Weights of a small GPT-style language model, trained from scratch on English Wikipedia.
Architecture: rotary positions, some layers without attention, local attention windows, shifted keys, gated attention, value embeddings, a smear gate.
Each number is 128 + 32 x the weight over its row's rms, rounded and kept within 0 to 255. Layers, rows and columns count from 0. Numbers have three digits each. The size before them is the row's rms in percent of the matrix's.

# layer 7 attention output (transposed), 256x256, rms 0.0906, rows 214-255, columns 128-255
098:099120136121116137074132128171076146155162125128151138098097118142111132147118096188058150062136168035117119150139185140150131152090140148113118167090089122105103104190144168141155129076137147097139103118141132149130132072131095099132146152152162112137149087071113145189138201160042124133085129084155101150087133097120136118138139096111110069075107094107177155091159092069077063178087
104:124131095101170107091091139188183129115122135090140092154154117176114131158123150144129055156144117124215162108131127194149131147093157060164181102103147129093094204141106121139166122155093119165092160136159162110062094212156121116154066131088169084164113128137120135123135121107155199138107112157148153131125152134125130131107167087181100165172189160152166101160135154156148114094184
104:126161102093164070099079157103049141073079100160115120098110128100103129157155105120091146155178129077101110133129104123120190134168093184145125145137101127146174155102128078176121123088080119120143129144134126080162130116043096118143156114084123130115189117206153133101172135155063143143168118153125138143132171144107135148096080109150163153105086090147094158109132096103149160124110
115:138122157118149082133105128143145139153145077119090137102094125137113134118103096126103116118112139110165146123158133120188142087106155147154126124129065120103151147140149193111131153138145123143134102096164188126051088143085115153103122139125148102172192130151185113123144090172105165116126149162194136143093097085134134123040107189131117121092119124189127075190127094154125154206130
097:106132147116052178145084144127135194133146102184186138112081105145135103088125123115117162115135081162131087156138117116119224144154083148132149168172129110150165151158120067179128138133140091133155176107101119098142147127191063051123129136093088097053097126137093154157144137155143097166139106126114097118143153196164162163173146171136092114137068125162061146070109165108133127105137
103:127084083098072145177137136157144090118046158083102154149186176064090142140146102181125150121137156144136120201133104124125093136072172128119103082119157158165095086142139107121119145154145088136131165134112161099122121154099117178100095140134089181074149125179152124094154091138182156126185162151111156081112146121163140053071096113113157188102130120119123116121123134111108102146080
097:090132109132085143100125075158151137096130122158100155118150102032095150149132107146120125138073086092174143130108196155118155142134145102155133108087115176133139112141168079164092017073087117141136102144084154098075094133099107133092141203090104121169144122117140154108138122153123100098184086123161148115083136131165103144097078126131115119148085081122072111086061125053105133122102
113:084137157132144110089080163141146179183086145106115187116057135102086132092120155143172142131156183140119152125099058091120114155128091144152110137122109083124152127147152124088134138095146197058126088121081090165128137192113145115200177093120185126093121167122118140076141100116061117102180148185158160125088142121160085161136089128060157142093117103099122155125198081143128046173108
108:144108093103148135145123125144151139107165134122143070146175095131126095072183112176102132105158145129142144096135166089120179175083115079107128136090109139139109188101140114147094148128190105137091155107166137103116145155156130075089091208110204161178143061186141167151095120140179182200109122183094117147130131184123122125121209157207148124124167132166142215160127152162131154117139
101:097065131085091075107108100117068178134126101104083130100137139120224157125127169132110145159134201154085140096155152191099130112156184122125151114106123128127099197127160159151090129109142123088100089108103078122125185117107095096147093160157185143139113071142118165085133164122179154132073155136123143116079111131134181170119161148142105078143085098128125133211108082196161128163100
102:081142087146147061132146098126082156158143108136069164158142161164130119161163125138108106122117130176125090138155104219171141148176060123147120177133091095106169195190092151099161128158100136110139072165123108092171164144145123097169123128123113140059153131129115164153129163141123107048114151150129115071160172115127106127155193104128110146123114131147095137113151049114144096098123
094:157117145155111146126181174108124155129159103149122114165146136185091142174092124129109084124126113057131153139158092050148083118114175064101131130095082209115089134052150086091113107153114135152131083175133085133124150124065153153128146158164160088174155066121158086121132096153092108054159121152152143118077104073157131167099081094047108114132091102147184169160089167128132138151145
098:096084120063113165101080185101131178096108123175114124104076110144183115201072121089128151133093109091102170155115150180141130135190102207142143113140142127091125150151171114178100060107135157058182144139111175133167100118194151155138170134083122115129183142140169141102188135077106127148166128137097105135135148194160075084089139132133091104172112101125076095119101140079154158088099
101:146106132116116105136081166133143183159115133196118134113157118117179108083197170115110107160132098102102103087130153078116183179166098078141116089125123081138074179111157079153111088081143129166109113048147138116168137139142162098135151111129164185109154116166114176065179117169177144201126128171087182126168150156150151199126125120169131158156114086157103152083182079155108137089081
100:172090145166081177139145167138092097134186102120137090122106102105125129133085115122169106184077158155113127110153119168132034099091118169183180133092167123102170085112148134038159117157123107097180132136121173118097080119139142120061149157134133150142116183113083098108123144141125151085112128219141134085152087154135121156187166164141126117150141120043149164147142171147157146125102
108:128102163083137126140181139097130146114118132143079167126137059141186119160144136120111158193062173162198134150142129188123112082157111152088138180125102164151120211127100134096141137136096096136115111119122153169148170099141097121122098128151130122148164185189129084122135171054113198155162150139076097146120092119144107123183097119112166139103157101135155069137122068162146128138110
101:156096116104144132154088102155153114094135164159114122172156037121149143178122126175129074140107088104202146121149181084132162119095116127174113111122115151131128167067139143145122118120099125145094146082119169137154106091129133110139161195133135124128180144174111104204110162155104205176148129138140077127131163130129089130138193147189193102112102134126156204124129112139076141182124
108:105108116195136124121149138101200134116153074162122126175061109106157097125096133119153111173089108178095113160146123068122134084148113097154165163145163108131110114148101148164165154089082150108149112181141126156153131096151122114214118129136086075099156140110154185141111143106098133134160097101116134104160183156120173135136105112110141118143145169125111173127055147117187152098139
092:098119114133115149109124145139196132132145140105105114180115142089114146159079081131147117125144152150120139153107167121122123129164153129145123089115126129138145096141157148214138163128110118169098125097161128117141123078093094141113159116136127160147088098149116139120141126182136163103109122120172151113113153129113128100175180091115156113114119118098148121141107146078134144195136
109:184155152136176119100150126108118129150113200105114161107131088179114105155131142091103132141096174149152124144122151123132179164135170106106157118167129169091121147116144087131120106080125116183125099109167181154116155150146093067167194098098129171090167145088126077109134165179210125092088140129056104163138114100169067093131132155102118136126125109080130116051095145085078148099155
099:083087041109137064080093055145171162135170129122137101147137113129110109131147121177100103146147112170171149123125143109130137163145123079063130103165144102142117157112093111149127091131167142089131142173186108130140145140085129193166121093141145094128175163131048155139099070094161210197098085076083103143137073094109105129120173102155160156104149173147107167153067087132138174129097
107:129101130165162173117136143133170072154050086168136178131147120108127095169067087137150115047183114145117087168128133127117135126114125121082088086101091152136090107125065190152167159168108156120151126100113172148081048131122136122088157070124091165173105133121136178135060119128163103073189132107182142117104133128147098110089098141151144145136104120132110092130109138156084121102157
105:094107130093173175130142140079120140134119120198086089124121076180146103168168061095115088096088173070087153157106086156145138158079155167094075111114133141176135129079150151090130177110142114149122144122153119149144162165155166109076127142126182133153121129158102119158154111115123116113158131131101125130112157154128092115155114090151152187167198141167102145131095161126124137081120
106:117053144144130179139135135132110134107142105105119115121067117157118070145109109149120109152135165132108143133131179099172100143145159185143142147176138101065122103140103169149125104137151102115188181089170149096107144159173135118088098107112159066208129093174111082127089156115139157156115110119031106120084092131094147097120118114179161115096152180103069089153143099102134113094110
097:153130172123119208127119157156122143134126117099107096098135165124113140132126096160158159137120143159087173149153132172086107187109113150127076121082093149122151158108198165123127134140121143107099085172085168134143143140079166148105095152105084125082138079114100139151106121133102154094110107148183146181152099143160132085138093087030071164153164097103158092121059145147156116111121
088:107121147124128143137111204170135106127155105134062105136111139142110110165113177121142088169126118122137172139144175090124129111192142158172152097140121135140152104153158170155155143138085115130152162116145120169135137070082115131139169161161093138193102104155131135121138077110151122093125122063194121120170199098155097133158150101114112138083110096146167167143093105134116126176168
090:168118079101138093145110101138125156096111142169137110082192107170133123128165150116102161121150071152132084118122102166071114183085105141126088187124100116163119200140082128133134122138144070116129118184143125133103131128147159132158065136131098089139194139137127114089135120158106106145193106109087140124113055099153107093115133134120135135098132156138161158175129172051093103149117
104:130131055141127098142112127094117142096081165139158185114133154095145103109155162138074147154146200128147088162117102135116204113165126146121146118150116171114118162173104145156103069084112083089096160103117110103155119130092126130207132123112121075153120117188151112108115149119107127072176141107101122122092108141150123118095071155177192165109162098122118117063209143097132147122089
098:125130098157117150122141115142115126148165107135152066132176037118140062168180112092108135144112116125133127112090155160147128131173139133147133103132128114131109119107109136131034116101129091122122113112173086094161166126143112077116126126135164123116112150213105075054152084146198124164105127134068134124165108144102117159137122156179161154120142134131106141117110104114160184028124
104:079147192064101139107146125147144115103114088088089195120072177110119110099106118138089155141135177143096111105181057198112107136143161130082111134149084125134144115134116190169141145153149127041118080119128116124133129149093123215093119090149141120109119109151128152067140100097120107114155165103140149128172170111108122091093087107138111171150101145134045020139209108082112154124155
102:121156148135115160146116136133147109108122103142168184164155154120127098106170132186137072134076111145125125103137097140206113082039123145117134105116138135092168145104095143013134101095092113234109127114135115211126091101157060124203142146079161109164111119101166137137064124123125191113117154127125158145098083129160131186089093137168070102083152114105103094125145154104100181118139
087:110154125192181167124162040113163121179107119082164163187139142160138101155118128135171071140152090108150123092144107111184156154157118126105150125192098119084091140138099168107128151136121145094134197128170073148095138099157143188122126060131107115146109118138109095171115190096109092107071105165100112129149181116090128147113091086107138109123135145151159089146139123118096121148110
106:134132088161045082177146041106125093103136137144162147147131134102157101166116125133164157134117137075087091094120092159122141084145119130140115132072159153138125101131144068139115134138137183125136111129141079140129109090137077126110128097110112121080123106176130143108096103146148105128129073108127107136168164121144196143098168165109135071176091115202105088089117130106103136152154
109:147168134121139152170106137113141122093054121090159118183160177167123123148113117101137066099125085087137126147147142088152138150095077075111139125154121102112141129150132095093147164195101082108135164095132130078130106035109109139124132148103071112173165127115056129168066131114107122141162142120146163192126152089102115099108145101119114108190169081099132092149163091052119143138094
112:121108147138173110102113097141047165150115124150104087132108137156164094175109136136120108141136159095044126078145164136142136148202076139134137060089056136124145139153191190109140120093107138112139133140162091112140186084129073113080145169111161113186044129194095108168135150126157110103104073159116207147116140137113151143100200158085133131135125129127102107144169120165164121099185
096:117181130105101141146177109063140179104069145089118158091156143191090116140132135124110115177127155127129126124123172171160054062140149147085142098106111147146111154175115176147160122118138115083168143163149085115113087082115095120118115115119116116184085111110153136126151142171152085050169100099178083120106099188096119174112053115143162137155200134118223123115176156111124119142157
112:137106197128139145128136123114160099140142153088162145173158118147166149216148147126145122126158193192127060150123153135067118172130179083109103160106163130128142097079136130136113244170113164157117131151149186134184131149153170102057150086113136156110070130162099142127100163105130142155084180150090097092141140095110107133114120092108168122079094159199129141147087130161105142073103
123:036197099087106146144162143165105121140211127134147127172155211101118124153130131112087115095129129126140092128139119084122169116143086146062051152161115143154165158133132125148138126126211169139123115083102135109119175145094158127098128088077107090115105151155113121112116087167091074090165140086129183158128153117118157099133113144107144092168091080122160140177124172123121084134179
098:140111135228197106087118017146150140138051159095124137159155189104107114150117093134189087122084130099148146166113095121196103153104143139143146122121102141100166103123100100085129124139087147162153137177109151153092167118111120153142123112157104105080121102061145111181147181097129125110071144076100210104129133119146042097092121140096149127130086093114130107121125120102099130136169
107:081117116121132100130097127148072104129116072127078168149112144110112140129081150139150109099153117122110132066153121141109155138147124166178102090211136136098154106140173136132136156101064126189098146089079158121152133121177159102127204185054140120127130109109104129144098069147059196118094064116175148107115177141128167125153156140134087111115171108179144146163150128099096118124096
113:125137096153093126123162118136077150101108158110102173139092135108096135107157139153165151120182134121118102131119157137109157075121134145135059113122202116049141123106097132174162082106119200093147158118059114135158099131099125151151139119107117120084180103107140107088170122158130094174150130071083151136154139132127052152088208154136098171160161110148130107172118103131145155094110
120:092108152143105145126132150138146122104101161183114151162152096213099133134096141077103099151146104117116128171148120076139145193134118111139165167170092138142103072131144237133114171088149091122116117163147111162072117128138086125168185086187094177173098145130109115154147195117160085120138211096117075105117090105135104121163114141138126126088130132094146071211137161166135138157164
# layer 7 attention value, 256x256, rms 0.0925, rows 215-255, columns 128-255
099:116158085102116112166107140158109122151152095058094116137133090175109141118108125144045095104158129134156125089113129057070191131104120116130095102113127164124105175136162116113096119139111052143087065089162157118167091174130129092138139145089183147133157114128058131149073119118193181171133186102129072167133078159126132105103164107173091096168132158148136139099163174101154114121193
092:139152161086167166125099116117075157143077142125142106124157115119146094137142123168187150208149121115103099163116190162152105122144123116102120105134138144128176128122117071145142094142082148114099151161119158073123124134088142086106114131076067084130161175171181145179124136074081086129131159143125058115146168068127151109084065103137144154147125126162176102153161099123106124119137
111:166129152097083091166144162107115113137097134107137116125120105156123062173085063181146054127113148148099091161161174154188113157128115148187122135104120188153150119137143143099097069133113138210154137083131167137157080119157128038092162060110187107119076141105148114155130146110109132137116121091096100104133107142154117138101178090133129113209181088107135047107168128101142097102126
102:140176181117124158146073119131162118159148180159180159129119062159124122159123130154135144101133137108103100127088140125115164119126118136150100059121116093167171133127100087166099093134096135156121153105117117065084137155122122120138154139072103130151185144141155152195129140182160048162117113170129120108147128096123139148136101162140140109093096089167088149099151183105153112134138
109:127112145145112161186163131124153082152077183141052116156202154045101131145187050157128120117158157111148118149101147079081192125106111155145128136112107148160096113120099124136107112134169062112092124181106094074133124146130181138181129152065145144079175101184160123111109079165159135149152161112129098166138129166127087108070081132141119133107077082174098145090147174150140105112139
089:158140118121140109099097134176109148146124102143117130137138074148115150154121112123171056117080084166163182095178161139123154106124119118151127109090112156119096107125139081115125087079092151164085156147117200130091132132126112141152192180061086048107103116123125132144080079187054163155136158093156131180076117143143130130133099104092161116124087107129140145097067165098103083138135
111:120128158134101138102107133128145117145103135122127124142046205129137121115155160087144153180093163133095142138084103108154105113117130187132129119184177115144141017167103133120156111125138105133140119171099045122107127159099137160109151144123111159105112134085133136096169119139069070079138095113137152090118176175145107129091036102068087177109128077124101122122145098134165130158061
111:141131050136136137181087112107131164109136135138088092122159083131110142145179095110124087097180126102116133116143185116113159146088155067141123139086137125145141175095134105127074112152164110104065177119156145078141105143129128082140123209136171124140098065183114160172113146155180201214112156143124122142126103177112125146119244142225142167164142120130131202164080138130131112111151
099:089105143116122087080112124138118120155150149139128132108159153167175134125142126094133116073177165115180131114094080151104085110172198101110110161127130132205116206128123170147122116131134129175169093118131103138153114114143076114094057134168167134143077069132167132098166182110128185142086132178152190176088131112114154135108255125163152127171135141105109114174123095089135136124157
119:099159133140102158109120127116139100220185083122097147114120157153145122151071110154177074109079226174142103127127068155115164038085113096168176166121135103086145116131132172106175168133114142170129088133147116113117131121098132123119185152099116186133141188110110117092109162178095103051120169169107108061166150143119133124116104100109107098147142178115125109125116150156108143155114
106:103107101156106077096152118050113154085126134157136157153102133112117075129065133144122094095074057104117105157089163054142097193127143160137155151136117132096115099137181126092138131104088118154096101188127110067134149116131125130134140152135156038143133137112136119143102146175127128102144112151131152134043099140106081129112097137055214057186157099139164204144062108112118123144153
095:158160113089084135118129138129076136126177152185108123055092104145168174195129078200112214154090143109130136152103110130164115095190149164118116116152127056116170137133156100165123071137128192104163148154135162152144148160119089149169232151135097107155163170192102101107126127077109123077131190061134101170172169101120127104098116127143129127134142108125167111109190181113089130102156
096:192101069126148114084071149134031137083142134083113113130115058182076116157178114158170119135105142150124134103158141134145160166133121182109122150122122100110091158103151128151165085136143140139124100063169133197153101173138097138089140191100200132128081099085084117140174073152145127169115134178153170158095127089095197114118143156180133184146129091119131146155130040082125120092175
092:165158176152094131130177134190159121084171128198161108077116202105171093108127142120174117151119143090122129169143130112129014090102134173193167167098131186143119103114129098136129117105116110121168128159089193113096179128143113109088142138101210115116115133103133103064155080150081127153174121149154171071125130157119121135180162133119139117128077090078130158130136178165167110109101
114:128121128087109132119176138117113112119093131095090126107139102123149134165108129142073172173104211169137175108090130141097119090137112120073147137162136190173148181161116169126135109122160107128142109110141144126191145082116107139118128113131114126112117145149143144134141123062110166126179140086113076162123128145136117107122064114109197157154188087120143047133172090162147121116121
109:148132080129165118168077131137173136093157142166170089114151060130135138146170096168150052053189099118152141119124139101123191139075131105153082094143123120120122139095123126129115126141105131142101154107171125142131116094126129081171138189132180155137119108135122142167121117212138166188103085134115107128085090164128088133111175131144217169107123111130180178133050131144115126126125
107:122109123189085114114164127085170126106198122182102124208083092092166114098130174136114113142082065158120105152143153102126095073161103137119164106133139131120131105151098125140144092073126109086140116156128155117128110122122121095188163106098121073131171172144144151197091144114101088142194097108123126123126217128122130134084082135096180151151151139128127154131085154116163169135108
100:104122113122165146129129169097115138162095143115087070134141172139101110146118092091117087085131140130112059078153126132134127125059143127125175136139093181224139170140130140148124148110139123129087171110124138081140165131136077070175151146130169118169144106162133191145123108124189113128148146113159155120100119157139067126140175126215146144155116070123186195160147158102078136105141
111:185109151169135145130090141125143150129132142095123121125194097177095102145122157164173070109099089149129110135053142125120145142127127127120087120164174081112192154148138090111163075088098087153069140150151158112124118130128114044147120080106127115106132121110160101143124130115123116157101118139098152156078104080131086088149073146065152160088076058070132125085139194123106101150094
094:106078076142160147141083126124111148189167091174051122127148104159129129096150133130085153126189086089160197097164156104125127142154117088059138149136125122123114146083133138135076135145139155069113102097204146129148130069117112162115126117150172109141126127168114121137150066085153199189089133073130173190147115122121131123155155120137172128128166122159165146161139103176152154110088
107:100125115113154154075114104089101046132114079081106138123043159084120114175045046076127127124099161163145102164126131134143149111145107107148170112125064087107100082119136165121154190092088133088142092123124169109127106123131189187089097111110158192167124148064117128172087115149108116067185107146146131089141129142135087110142093113155101147180120139140067109107138090193164138134147
100:116094081130118083140131130174091091139147091126140114126108112106098161164157124160117134082166111172154181140143113157151137130109110084168149119158121165166116141095128178135086116107128088057064094097135117185182111164138111127081094144090155158148085116196113134120151068117172186118101077124130173122088103176139122139079166120198105149231150209093111133149103110152113134121155
097:108137160170109164116141121123102103153170086166183162202158158156182105166140128115161124179100129145130195162146120154174114138128124089090154142162138079057100123113105185125126104140132152140095148147157088108108144088132142165113068112101159130111116086147119082159115195087109159110110203141115127201165148025122160113148183119106090089134109149112130147144128149177184144116122
093:081153125085144120157115136142089136096162154117152145092151168107115114131132068170217163094132143126188123121105107142115218133111142125132068112143092134079190174120138171130137183156120112173154105178095166165112105136152119163097109166139122134120153105049113158062134170142181084098133111164167127163171113146121145118129089153124078123140069070156075130109097127203154086128140
114:082147172105143128145129162130118082199111094149092103136089162159111128141146078128116123075149145148088114106094142134154135115094162133149117108115078168187172128129132152141108119085135143173097177130124095164134126117129057078148148108120121124179121124141123155149115126166171175140157145116141126056104143190117121122168149122160104144066147050108121163147178138150065094118116
117:132125131142096091136150029147131116065148159158071165105143097146140145144124156119136144152123121109138143151122165102073137125183125133096113162118129081086100149101121137153130079164162143070113132070106189148121122135128191189060084137112113152096180137133151061099105134111105135170141101082114111203126157107169167127144116119126127115133113170144150100078098100103152124120136
095:139105102127093114119102153121130055111086143078163135096148160088137122164172128075061158153148175142133148113098105162113195064159128128072160097105165190146186135116086099113146165063135084111125138123146083168195129147100114077196154048127143109114108126147151135177107173108096144065103139166142128130076110141120089135114112142213127135139144052119123123125166143132127134162177
097:178104168145174111138140138086067122145134130073126119140170113118108162150157113107194119125140107133121136123155161166110103113101140105085177160108154118071156117070144147157119118131184127192110155116158137148103149138129137174068144159136116081155046098170110138179114113103150146117066164153124126166152080103088173101077137147153099133118121093131092180169106130104135173129129
100:120123119112138115076166134176083109179123145089068133147128156085108158113128079110097197131079166149151135116120091190145080165140113170122137120095116161121171054127146170126132189123166176095199104133101130142107113127123161170098107080173074146127084135128097126078142092059128133104137175098130117128188177110133161103095075101109051149037149146102085054125175097159098167133146
101:089158156121136132122116125134140123131147113197124141155128155138117135099146188119106076103112127140098130106124159118167120086099142150135133144150132118124143089096137129086178074094118116182118148176094102196095116100134104112205139120080141058118163115092151084138105137160091102091121189108140107091105123127149156136105073129086098126149156065117089088121113167095147135096136
079:128119136156182154090111101119156103148048117072179159169072196149105089114135135131123096150187099096120084137149103129160141171113128138095147105193119111155079102121104134114128157141117088073164178110166065151120160079117105136128071048191086103130140079060129097173125181121097113095140131157096124100145130100118143097118116117106142142106141168151137122161143107120136165161114
102:129122168165133151139167146074139148156151200154116122123097103107119134100083107095117172108111147128138152170142121119135112091126163106135202134107098101133138086114194151157173076137184182169148107136130119048099166121137122156161114114148144137133118111180163129160139202112182167160137124150139136081125127140101181148150150151115221100164172113165203140171080170142185162136143
104:112088152115176125112151140149092137118172077117163111105139112151101140028111075161093176138160105078170147143164109120117112175111106145142092121100094086105142128159170143108092140134143124143181122109161134150104089131132113156098139073187149103182176141135146097179113089107132139166147058049141088146194114123146118160091136138138068114116166135172174107130099072084083101114117
100:138120162160136142151128130170075140149118137138164135125181131126137140196091128117194145123096115100043108146098195145095092185095079124166174117117128066065116098174117127119160184157110103115173121141104170082161138107124116100045107120161168127162124142175133145172122144153161094136127128126104153136147106085135143124118129113168084150139165113140145135156063169101123134143234
100:104166134097109122125213094041105109138086125094159138122107154112154126105109140107104205198128100164103148144117143161138099130147100127077145130117116144132110092187165145134152110109175104098184141145086117156145147115138150127059061159101153154100154147166179147133168098092091049098183104099139127159166088181152120168119128119137088169104106159106114147078121107178120139137158
106:155109145087123127146057143118151149143094130116127141136136147110128101159128105134125131106131136154067135123156119042111133143115122154158130127099150088108067154121113175140134125118102123120123143048154074105163149115124138137158173159110137180164114083101065134075153139113086189083120136171118192085064096103109143102144151130112178076094156174204135097175113139121159139163085
113:134177138118121137186112133143167105122211125124126141137149141085112139102134109119136051064103141136156099089135099043098177126112095101135099190140114142109133105149134176121155205176169154148165100119121096163146137151109154167063118141108127126138112176154091091138091067085130117144159111119140102177123128131122178142092108120131074132152072153129142109150128105148119130154125
097:167170118172176128071129095177137131127082104120145148168136133166171130103074170151182098107123129131187124140092126127132096163113125139198096108151112130096133128128115072078178135153060150138098107145130160136095133135103127155186155098100067104075180175135112075164097151130041154098119107123114151064114114101139125118108152153079148102118096103113156084112173148106076164167168
109:102133143118163109114127136165161127134169145159145152129172142132150140149147124174150045084130083117162093068121091146125201107067143130118080153123113098067113127111147140119136156152061130229162089164119104142103106090136188117130161206123139092133134139108130116152118134164153118128134200144127122131095126115141154151118132123144123097133105060177164105130081124135114127118121
108:146173076183133093085103141132104139124114166155142134221149109154102127133186151126160136036129158149203160111187096075124197165145129093130059158153155115125161145098125110124154164149127143122148044129159083112136140120099148149196162140159103106109110108103109144171109058113129162157136130217142092182167123043139190161103191134092132153157118201163174124162117120111103150134106
117:118116088120091198143114112170123099111139095116050127116113096163124150157127129145092067153191046188113136142122125133160148136125094201143122090133143121103136073138134134093139104126164087088122141184166120182107148152136092077140109124132110057094136133123088156142115149169067094107137203105122124089135104113153076044156052111132124072091174099115105159076068174128122176122140
# layer 7 MLP up, 1024x256, rms 0.094, rows 0-12, columns 128-255
102:156068130094108106108113088089109067118107139140115121088165088096123150145083141081105106139093162178131078157143124122164147146130137214135125108168128129106072131136199121133165159173035128173017141106123112122123172190162130105131100146092073102117093153066061109157153143124090079124150134123103098139112097159156095091133081097117134044098122101168135158165099150093140158155114
109:147113169135127132140114111103108099068104142153160132154074100170104095130123161112173140178169181056217134117095144110156144137127068174127114121130182182057104136164161092109147116127157148167176151111148190094194171135145168129156141156187100136125108155096150121141136135105162151127099105104116121113147113093114143103117164132138142127106103093117159107148225116151117135095128
107:211099118117137132119109077201108155105120128126116124106137076121162096160226194110148163122127146156072114110144114125103121190135125143156130154122190080085107149136137107086083121163141133124111087127131161108155165156149161118092135118099154068083124124127147147089207146135181142161106065179116173094163131142177118099114115151159125136061135141181107174148125139143106124110090
093:189061110090093124162106133100111092110094131135116142193157100110206078097112146147086060170135111082062088120119167089160087103150141145225128064166133100173142139100162165109160151103102106133184088109117095124130140167132139089138083094106166152118098113161118115150155159144122163135083162107095122134117097129152157171108112166111136146142096112141103170140121196159134126073163
096:095125124120160141149165115113086126163068115192132162114066162170116107136110084108173133162122102113096129123160057095132066144109116176147155117100100135070119157192090149093100172143094141117107157115083127050105146103145125113142091145080139074053128108091166100042128141164106144130167123184105103095166097146116129135140055153126139132149105177183167106133105153111131208079165
107:165076157096179147106179105139075136087093094103102101095111128123118162055088180088111128103144150167097150137138121135099128123126104125178177140100132183140094147150083019089176094122108130136116141074172091104147175129147128113149085109124131083127161130139148140072193124169101143143113108129097129145098119178120160108078091102145146116203140148104135121133210088144113148160162
093:123135153135150065162159080096041129155078111116139192081136136151132118048145092139086105110110111164169143171144108119139205154084120103108186164139160070188160203158140107106103132114123120097160150151124122126117132131181117080143139162226164059076129117102139167134130064130151154136106087134075113093106131094141173141097094158139147171165103066156180073120158128152137133139109
103:080115124118086129165099102175161120142124101124124189081098181135093097093142130073101080079111164182126123123101132116113112146190086134140129103184092150035137170079129126092125088104178065129124154158090168141113174074145128135108127095136133145029129157104165118121160156105131144144138166174146141142115120139147160127099137161118156186153121119173087160159167117152202162120162
109:204133109119127124204138084139083113161120113106158157145158122094148142105107173108060072182104119156115188159075113119164140109133134188182122068096159127092125136093140133093128098152087097085113177087095113128147140149147123172163129142067133103114144132123131142125152130094152173146115083138074147124170090058154152085094135151127125095159112118146153170144137147072159141154147
091:122127191025121093153153112133144099118100090134100114143127089079153107127087120099121121079118101083123079096147108083099144172085136119164174149117140150128089220089111191127114112118112014124100154123142063186122130173161126116164115128146118136164152194099129090144140095137070104176103111156091151055165115152098082124113134134110095064119129139166111144112089160120148172149092
098:130162159094130098107154095217103145083123084165087154123099108171127084180117155174152105149187056160081104131123095107104117162118119108132115108183085112152183147141126119111132121099116077178124145127104096146093149204170149134142155077084146115084113138136165183096130102147100053109167155104112158115157156152165122114077093122091136154131143124143115105173131107162129142161149
094:115173121090127131116168119097122082164119112139095164141078115111115128088132137177104156164150095104061183168124156135125160204160126128154069135115118096129106201115111079108099133112116168111150143163132152140121126171141199194139090132100137089152107166053147103158118160156103166115157132075096087117056146122124118115131121190058125124119148145128108143143110194147130128127065
090:141080115067157119153108128093100118123093112138141114126087125171167027117113081119125146148177118114144113082064107113124077121140129077187113159150141184169152138140158101094109160134095145130104068200153108118109145090151114112130167102124122209077134164125158202135139110113149163141103138169062168086177142150122118125125155142118178156157082122104139151135131114152134164111139
# layer 7 MLP down (transposed), 1024x256, rms 0.0886, rows 0-12, columns 128-255
102:117108190092201146114172140136165118141145139147119092149149168189096125144100112150138104135108146093093093156128135145128068101135121130153103104106136089138138135137068147133134150134158108120182147095113078081106117168098123119053139152142215126114156167150137089109081124089147114154169090124120131125094165143141193138134084105176120151129173101105134082142112162099101175160089
107:154135097159102112121149112100162083125121103086158081110093114194082160122103156148090124164139075098125164155150062130103159158117136108153112088117117106158148155142159144139170111092078172114153154116171211146128126137093161126157101139176068071139144091159115062081123136091080076143155115138126137103181091126098145190081215152053102106094099128087158159098138116166098136056131
105:142156088131161120140143172117136139216140098134139128160039188063135139115128139136081119090126190203142141111123141194124122114135101079174156087138116061106102156178127143122149116153118159128094112166118102118108072127127154101108179131106150137094160104124148152126110111151121143077074196175101114166101099146106144165114159101126087139111101143168120093098099150190126128174167
095:059155147159071094149162129174122103156202162140146183171104089078071108102103161148138087152099069080080115136137128121078136117214071168084106123176110120158130094131141129111130139159160103113096155101123182109123089155123082163128164077147118097140166052075110148161129131099091137131134147144134068080163132114089136127116109106177129152112113082109143123065125091147134154148117
098:047139123179160141110081118090172146119117186090123096127134088177145158139186106167104128076130137108106127182109111165126081183160106124151165088137103151112173155157150164177127164119155074117110179088171180118111192115136170184132132158121155092124095117103109085100142167142122087180124158142153154119150120101082100110177184109103130130132150148096116157143123145131097100109115
105:126048113095110117056086138100159101171125172164136057088127138145174116105094147164100159129154110108128143181126191098194092151142186149104137110114140101123152121046152110144138092123121164102149147122135197104158100138068165151065143079090134163147092113087154150187102118072148112101082099112140114126072109103116132166141114108111147121116080180100170134141134118134090142088082
096:132113214145160170146146124100142124117134120178133154167149119118119170091092101072107126128123110147129143104108185115135133135097122102097126121101176095129140111083112075153074107115125102119120121042097129071183132128115086112140131162134124132091163114114094189116150115148136170090144186049106062125107189150121104133092081084048125150164148142112125044170144107114115143148141
104:103124159112132186134137129154168058091162140110082105129133067137098116173178150096120112169108047075131143137166199160105132117116125186121155121053159157157135132154046019121095097115093110134145142097137108111141152142099135143126100137127109103134117170131152110080121105074107111137150172108107144145050106108138100081151155161146163107093168139102144105129123082094130124130168
109:068135085093111116145153088110108143151119140119135148115169190159117100144117110133177164052160081129135039149243143081140095081134084108155186169115150126153134125135139146168052147086120133110143113149159107082135114098084164103145107144071177128192126131063104171096154199076153131138107134173135074106060113112152110136109124110174159141156091088148173173157113140134135097125171
091:136071085112134054126102122114106043117125120180164111156124190119164137132146170135121099084073100153097081165113113117129144159112123170142123074139137181127088150114162110141168193113117110117148113090093111207098137166125128153133143116133089169121132077126168109138209154139178099139120131139181098177104152127142167125111141145197137121170164137136131098078147128153145127160103
103:147138170111187130117178116172160142172082105101126166125092161142089187132085127149133140095134134170129132132104200099137185204043075084065093130131107153105131162139119081147088118121112129149094161188124078097118143114192198121113115126140134131119107150154101161137145135089184109168148124106228138127100130099169077138130134074097115140133086149154138126093125122119151110125127
096:133158085158127060145118094106090116134160094149093165100098157144100105169190186153175089133114131108144117161117130115109139083172118134138181111162110100067075140142171132127144075060086146060112089115065173218123113129154111157114127133145127193079180114196152164119084116093137168125053156099142161151159142139157115160136139082178115096167124116140139099105118094108176118073180
090:105162126174124136173122096160131131147160166137145173098130089144131096126121150086135108135098168130145121098124098156086110100136132159117139112070166132074156094187138124109110086111192051104144106092070147142128148151153183142140099155127144119148171095179136097097143150121109118158159101108122018172151162113174168157128063160167115115092085081094156125067147113104098166143136